Weights of a small transformer language model.
Size: 12 layers, width 64, 2 heads of 32, vocabulary 8192, 1.16M parameters.
Architecture: learned positions, tied embeddings.
Training: a variant of Muon for these matrices, 141M tokens.
Each number is 128 + 32 x the weight over the matrix's rms, rounded and kept within 0 to 255. Layers, rows and columns count from 0.

# layer 5 attention value, 64x64, rms 0.116, rows 36-63, columns 32-63
[[153 132 123 158 188 137 151  96 133 159  98 151 187 102  95 190 160  52 143 147 172 147 152 156 154 109 109  69 123 174  80  74]
 [106  89 121  43 190 137 231 152 101 202  65 176 123 171  96 106  83  93 125 149 133 134 201 136 144 149 146 124  79 109 109 136]
 [147 117 133 132 138 107  93 108 151  67 122 168  99 149 124 135 175 113  91 124 159 129 143 166  34 169  94 140 111 187 108 123]
 [ 99  83 100 130  92 146  81 114  87  98  98 117 136 130 138 138 163 168  54 102 188  95 144 145 133  62 117  26 116 107 143  80]
 [144 128 118 218 137 166 123 109 147  85 116 139 154 146 207  87 131  94 121 207  87  83 120 200  59 163 111 159 137 131 146  83]
 [105 119  67 150  83 144  65 124 118 156 109 130 115 182 188 138 144  78 154  89  92 142  97 186 114  73  93 131 115  92 143 169]
 [158 111  62 104  98 143  40 143 117 159 175 105 184 104 212 139 100  89 122 179 116 126  86 121 134 148 123  62  72 107 157 217]
 [202 102 156  84 143  81 115 104 104 104  78 136 141 171 170 146 117 118 110 115 140 216 191 141 169 123 112 124 130  83 117  66]
 [172 110  99 132 117  94  57 113 107  95 124  88  84 114 112 133 105 170 123  79 150 177 138 143 192 119  99 174 139 127 125 113]
 [118  99 141 195 152  57  93 126 109  99 140 174  96 165 130  78 132 107  74 136  95 129 142  87 136 141 208 160 138 139 138 212]
 [104 181 137 124 106  71 162 110 110 180 150 111 133 118 182 102 128 131 108 106 109 125 140 181 127 135 135  75  74 150 100 151]
 [126 130 168  87 162 127 193 119 156 140 131  97 110 159 127  66 108 152 113 142  92 177 123  57 132 136 101 170  92 109 130 138]
 [155 101 178 110 150 100 125 145 115  76 119 128 116 169  92 127  77 132 126 140 128  98 126  52 112 134 129 104 101 158 119 125]
 [181 160 133 186 105  92  41  70 195 133  80 124 105 199 173 151 119 144 163 118  90 116  94  79 129 171 159 164 112 174  80 103]
 [103 107 123 164 180 166  85 170 181 107 158 110 125 115 108 132  98  25 109 140  86 119 112 128  96 117 131 161 197 101  94  90]
 [113  96 202 114 154 105 132 110 165 110 153 105 125 109 118 177 109 109 142 129 135 121 124 141 157 105 105  70  63 121 146 147]
 [ 95  97 136 129 118  37 150 150 150 198 113 116  88 120 167 136 147  94  73 110 166 196 142 133 156 122 161 140 159 132 163 165]
 [ 92 114  91 167 118 162  95 152 175 216 122 104  88 142 120 112 151 134 145 121 124  87 119 174 110  83 106  79 118  93 148 115]
 [131 129 120 102 108 115  85 140 163 133 122 216 103 156 155  98  58 113  37 138 190 110  56 173 147 102 178  87 164 185 158 146]
 [177 101 105 188 140  66 134 153 168  77 155 141 139  62 176 139 187 123 105 130 136 107 142 149 198 159 101 118 158 146 154 108]
 [176 116 142  98 153 132 168  60  94  87 166 131 121 109 208  96 152  96 146 156 171 161  84  76 167 102 121 123 120 145 140 101]
 [142  72 101 179 106  37  62 131  94 121 127  92 132 108 169 135 178  78  92 211 156  91 121  72  83 118 144 100 167 110 124 147]
 [109  97 121  93 102 136 156 140 129 133 179  78 180 128  80  85 126 162 127  97 128  89 121 100 122 152 151 186 124  55  65 137]
 [158 112  53 195 115 151 125 114  67 132  93 174 169  84 151 137 113 100 181 114 111 119 156  96 153 113 122 134 183 133  57 109]
 [172  94 164 152 131 153 120 122 152 112 139  77 132  96  87 164 154 166 110 122 136 170  88  72  99  11 140 103 176 163 168 161]
 [ 83 107 127 176 104 138 101 151 150 102 121 139 133 130 118 132 138 129 105 173 164 112  42 172 129 176 171 144 127 107 147 140]
 [ 84 139  84 108  72 178  85 132  96  96 118 105 100 142 148  73 155  60 184 152 166 143 131 148 158 106 127 152 119 100 183 121]
 [101 149  73 110 112 118 127 125 155  94 202 104 104 121 139  98 155 152 148 126 120 140  94 124  58  94  88 106 137 148 168 109]]
# layer 5 attention output (transposed), 64x64, rms 0.186, rows 36-63, columns 32-63
[[151 109 143  99 134 137  64 120 152 169 147 168  38 108 123  82 128 220  76 131  66  84 172 147 124 130 148 116 107  55 110 132]
 [173 123 106 179 109  65  57  74 141 132 108 119 115 135 182 117  98 112 163 106 125  88  72 127  70 156 113 153 108 142 144 110]
 [ 90 182 178 117  77 116 133 158  92 140 112 123  75 129 126 113  88 142 148  94  98 190  78 112 201  67 117 161  65  79 181 138]
 [ 97 121 158 144 122 152 190 138 116 172 152 114  97 184 140 135 136 168 150 134  83 173 159  87 111 216  88 100 198 113 104 164]
 [ 95 174 165  96 183 116 104 110 106 160 123 173 133 116 101 153 122 178 109  69 124 133 209 107 127  99 105 113 108 116  83 168]
 [173  92 177 163 167  68 154 161 132  80 149 149  98 110  84  99 113 181 176 202 200 118 143 132 172 152 162 169 127 133  50 116]
 [190  76 182 196 106 195 137  96 146  82  88 147 124 122  51  90 137  95 177  97 156 132 183 135 121 148 181 175 134 134 108  71]
 [134 141  93 106 161  92  89 119 144 162 149 118 127  71  48 139 117 116  79 192 145  67  75  63 102 121 143 160 160 194 141 117]
 [130 128 159 114 126 130 200 104 108 152 151 113 148 170 147 144 138  94  83 171 104 114 148 137  65 144 153 106 173 110 170 109]
 [127 123 124 102  80 149 150 136 189 132  92 121 135  32  76 168 119 118 124 101 194  85 103 137  93 152 132 117  97 106 194 161]
 [120 117 126 125 133 222  98 121 121 116  67 115 171 100  66 105  88 197 164 125  99 168 126 144 106  92  83 165 183 140  96 145]
 [168 199 101 135  53 133  98 128 110 120 145 165 141 131 124 184 115 118 133 140 203  85 131 135  82 166  76  67 141  93 159 143]
 [171 163  93 136 126 123 128 121 133 172 116 173  60  57 159 142 158  77 123  92 118 146  94 115 103 164 134 158 117 138 120  86]
 [126 151  79  24 125 174 162  92  97 103 237 136 101 124  79 125 146 153  78 126 160 132 136 148  98 122  92 110  81 120 155 174]
 [ 82 164 150  80 107  72 189 133 112 157 128  79 123 152  91 150 177 200 158 169 159  99 100 100 167 140  90 120  72 134 129 141]
 [120 146  82 148 121 136 113 162  60 148 106 152  57 155 161  78 142  58 173 175  91 161  81  76 122 131 149 196 157 130  52 108]
 [ 94 144 129 126  68 145 122  94 104 109 109 127  99 126 169  86  98 142 151  83 161 125 155 128  66 126 144 111 118 151  96  90]
 [109 119 115  98 116 132 155  78  28 105 111 124 148 213 111 150 129 150 120 192 150 145 176  69 168 148 108  89 147 173  99 158]
 [112  80 158 174 147  86 140  98 133 128 119  78 135 120 159 115 167 132 174 106 140 142 145 110  89 193 106  87 145 129  24 131]
 [111 183 111  87 144 165 119 113  98 172 102  82 140  96 125 114 102 171 108 145 113 103 170  94  98 127 118 103 128 173 140  91]
 [ 97 131 100 127 122 185 139 165 154 146  89 145 176 164  80 183 152 105  99 113 160  78 126  80  77 134 108  77 115  70  95 121]
 [100 149 193 115 134 164 188 118 181 117 114 158 106 100  56 114 170  89 160  52 102 144 132 187 162 139 135 175  65 148 132 121]
 [184 149 185 146  84 158 108  96 139 164 102  59 157 122 139 174 125  97 134 206 138  86 104 146 132 124 122 137 100 109 133 152]
 [104 131 154  90 193 161 155  87 231 122 170  50  54 142 124 109 122 189 100 117 146  68 146 109 102 165 137 112  46 188 190  95]
 [135 136 127 138  31  99 145 193 148 118  74 149  68  62 140 136 168 120 112 143 148 133 140 169 176 157 130  93 163 115 131 101]
 [110 103 163 142 187  99 129  79  78 162 112 136 132 110 138  94 167 121 132  73 124 174 157 167 109 150 129 114 151 124 139 136]
 [183  55 177 178 125 118 107 143 114 167 200  99 166 107  91 167 148 198 108 135 143 127 132 121 166 159 144  94 153 172 109 115]
 [114 133 190 141  71 137 142 153 149 134 104 129  99 152 116 177 100 163 113 138 166 150 191 102 169 182 119  81 117 121 103 143]]
# layer 5 MLP up, 256x64, rms 0.142, rows 0-18, columns 32-63
[[ 98 220 147 112 106 107 159 119 107 140 112 121  78  61 126 227 121 103  89 136 110 115 123 107 136 136  96 119 158 159 188 207]
 [131  85  95 150 120  86  83 103  78 141  83 148  80 126 160 169 250 134 155  91  86 172 120 114 111 101 100  65 183  77 108 181]
 [139 103 167 143 235 134 132 155 136 166 141 155  84 134  74 118 125  57 102 110 133 143 110 171  61 160 123 193  75  41 122  90]
 [129 113 165 109 104 101 114 129 125 115 124 113  99 136 150 103 109 114 140 157 162 114 135 118 194  99 143 144 116 105 175  81]
 [129 174 132 112 111 149 155 133 144 125 165 124  95 125 159 148 124 100  81 164 127 146 122  81 122  91  43 130 101 142 153 145]
 [ 84 145 175 142  98 112 119 163 117 207 117 124 134 132  87 132  98 116 108 171 128 125  95  90 119 143 154 136 114 100 162 100]
 [169 143  86  93 151 113 115 120 148 127 152 113 104 133 142 138 106 121 134 111 178 125 107 129 177 113 128 168 106  78 168 113]
 [154  90 158 171 142 146 125  64 134 137  57 133 121 110 113 131 159 136 146  97 171 156 152 116 111 119 100 105 103  33 129 131]
 [129 128 140 178 145  65 150 154 170 109  86 110  95 101 154 109 155 131 146 137 167 120 149 170 179 160 134 134 107 178 158 100]
 [117 118 113 109 136 152 130 149 125 135 128 121 115 115  88 166 165 125 130 161 150 117 105 155  90 158 122  82 125 134 110 115]
 [102 186  54 176 110 176 126 124 185 106 111 147 144 106 136 137 122  59  58 135 122 145 184  85 169  47 153 163 157 110 114  99]
 [135 181 105 176 151 175  91 216  70 132  50 140 136 166 106  92 109  52 132 172 161 127 102 139 137 116 153 127 112  63  99 130]
 [152 138 138 146 181  90 137 110 105 142 128 140 176  94 105 156 147 104 129  98 182 141 136  87 172 103 120  45 137 156 128 128]
 [123 102 161 134  84 108  82  56 135 176 125 128 159  81 134 203 167  80 171 136 120 136 115 140 138 133 130 133 119 128 137  88]
 [142 143  92 105  95 162 110 172  60 163  62 169  70 113  92 128 159 144 139  78 125 177  92 194 190 188 101 158 119 141 128  83]
 [ 95 135  96 150 175 113 195 108 146  82 170 150 113  68 186 133 109 148 141 110 176 138 141 138 121 113 156 132 129 165  88 110]
 [131 137 141 132 123  98 154 132 180  76 110 136 135 106 146 109 139 161  98 185 116 134 156 101 103 159 146  90  92 152 112 120]
 [169 143 106 133  87 122 128 125  99 131  67 112 192 140 155 141 144  66  66 123 119 140 134  99  76 168 153 117 107  43 113 145]
 [156 102  61 142 172 122 163 120 191  77 216 135 142  77 157 106 115  92 124 120 137 192 134 141 136 173 114 195 116 117  79 101]]
# layer 5 MLP down (transposed), 256x64, rms 0.127, rows 0-17, columns 32-63
[[112 130 140 158  67 112  85 103 136 134 146 140 154 125 118 131 198 103 111  84 131 137 106 134  98 138 102 165  86 146 115 143]
 [200 201  87 117  94 103 155 134 148  96 126 122 195  97 158  89  78 111 145 114 123 121 182 118 118 156 161 120 164 120 120 111]
 [114 111 128 111 113 153 104  78  89 174 102 141 160 106 189 145 131 186 122 159 104 153 203  47 201 173 123  61 186 103 174  35]
 [107 179 118 169 144 111 138 160 152 195 130 182 168 105 104  90 146 146 131 119  93 137 134 123 107 123 154 117  98 134  64 134]
 [116  75 174 145 161 167 141 126 195 114 149 120 154 181 126 121  97 111 140 168 119 101 111 167 112 134 153 124 164  95 112 107]
 [119 151 112 125 160 133 100  89 130 161 112 167 103 108 160 128 161  72 134 117 157 131  86 212 171 124  91 134 132  68 110 100]
 [144  94 120 130 121 120 143 129 145 102 137 112  89 123 115 151 123 148 166 116 154 122 124 146 102 115 105 155 189 119 127 114]
 [140 116 115 113 121  95 166 144 105 128 124 155 167 114 147  99  99 158 126 134 120 165 132 109  49 140 186 124 154 139 134 160]
 [ 95  98 139  98  96 199 175  94 108 162 133 116 124 191 139 126  73 119 160 168 106 113 145 103 125 123 106 117 140 122 116 109]
 [122 109 142 165  98 139 170 135 106 130 141 159 105 166 119 106 137 101 152 113 140 128  85 118 112 187 163 168 138  97 100  94]
 [ 92 161 159 124  82  37 125 170 129 113 185  94 159  89 115 160 161  88 199 103  42 165 125 160 116  98 139 133 197  77 110 125]
 [158 182 132  67 134 159 185  65 112 102 189 160 110 118 129  98  90  92 104  77 117 125  87 150  22 147 171 196 110 149 106 113]
 [155 110 133 109 130 140  55 114 145 140 149 127 145 146 140 127 145  94  75 123  92 144  88 172 177 130  99  67 132 133 133 140]
 [107 207 131 137 119 150 116  56 117 124 143 164 108 177 154 115 146 171  96 118 100 124 141 130 130 183 158 119 106 180 144  99]
 [147 101 174  70 181 160 127 138 111 114 154 135 162  79 147  93 128 107  84  67 173 188 154 126 108 134 129 165 124 143 131 145]
 [133 176  62  75 140 118 179 117 143 103 118 141 128  88  93 144 132 139 149 207 180 179 131 128 123 130 160 155 124  66 105 130]
 [147  87 158 108 127 134 151 137 155 134  79  53 175 100 104 105 145 141 160 166 171 144 149 132 175 113 119 128 155 139 131 124]
 [119 152 107 104 110 115 156 190 119 178 166 158  88 106 153  63 113 207 132 127 128 140  88  70 108 157 127 120 150 170  94 120]]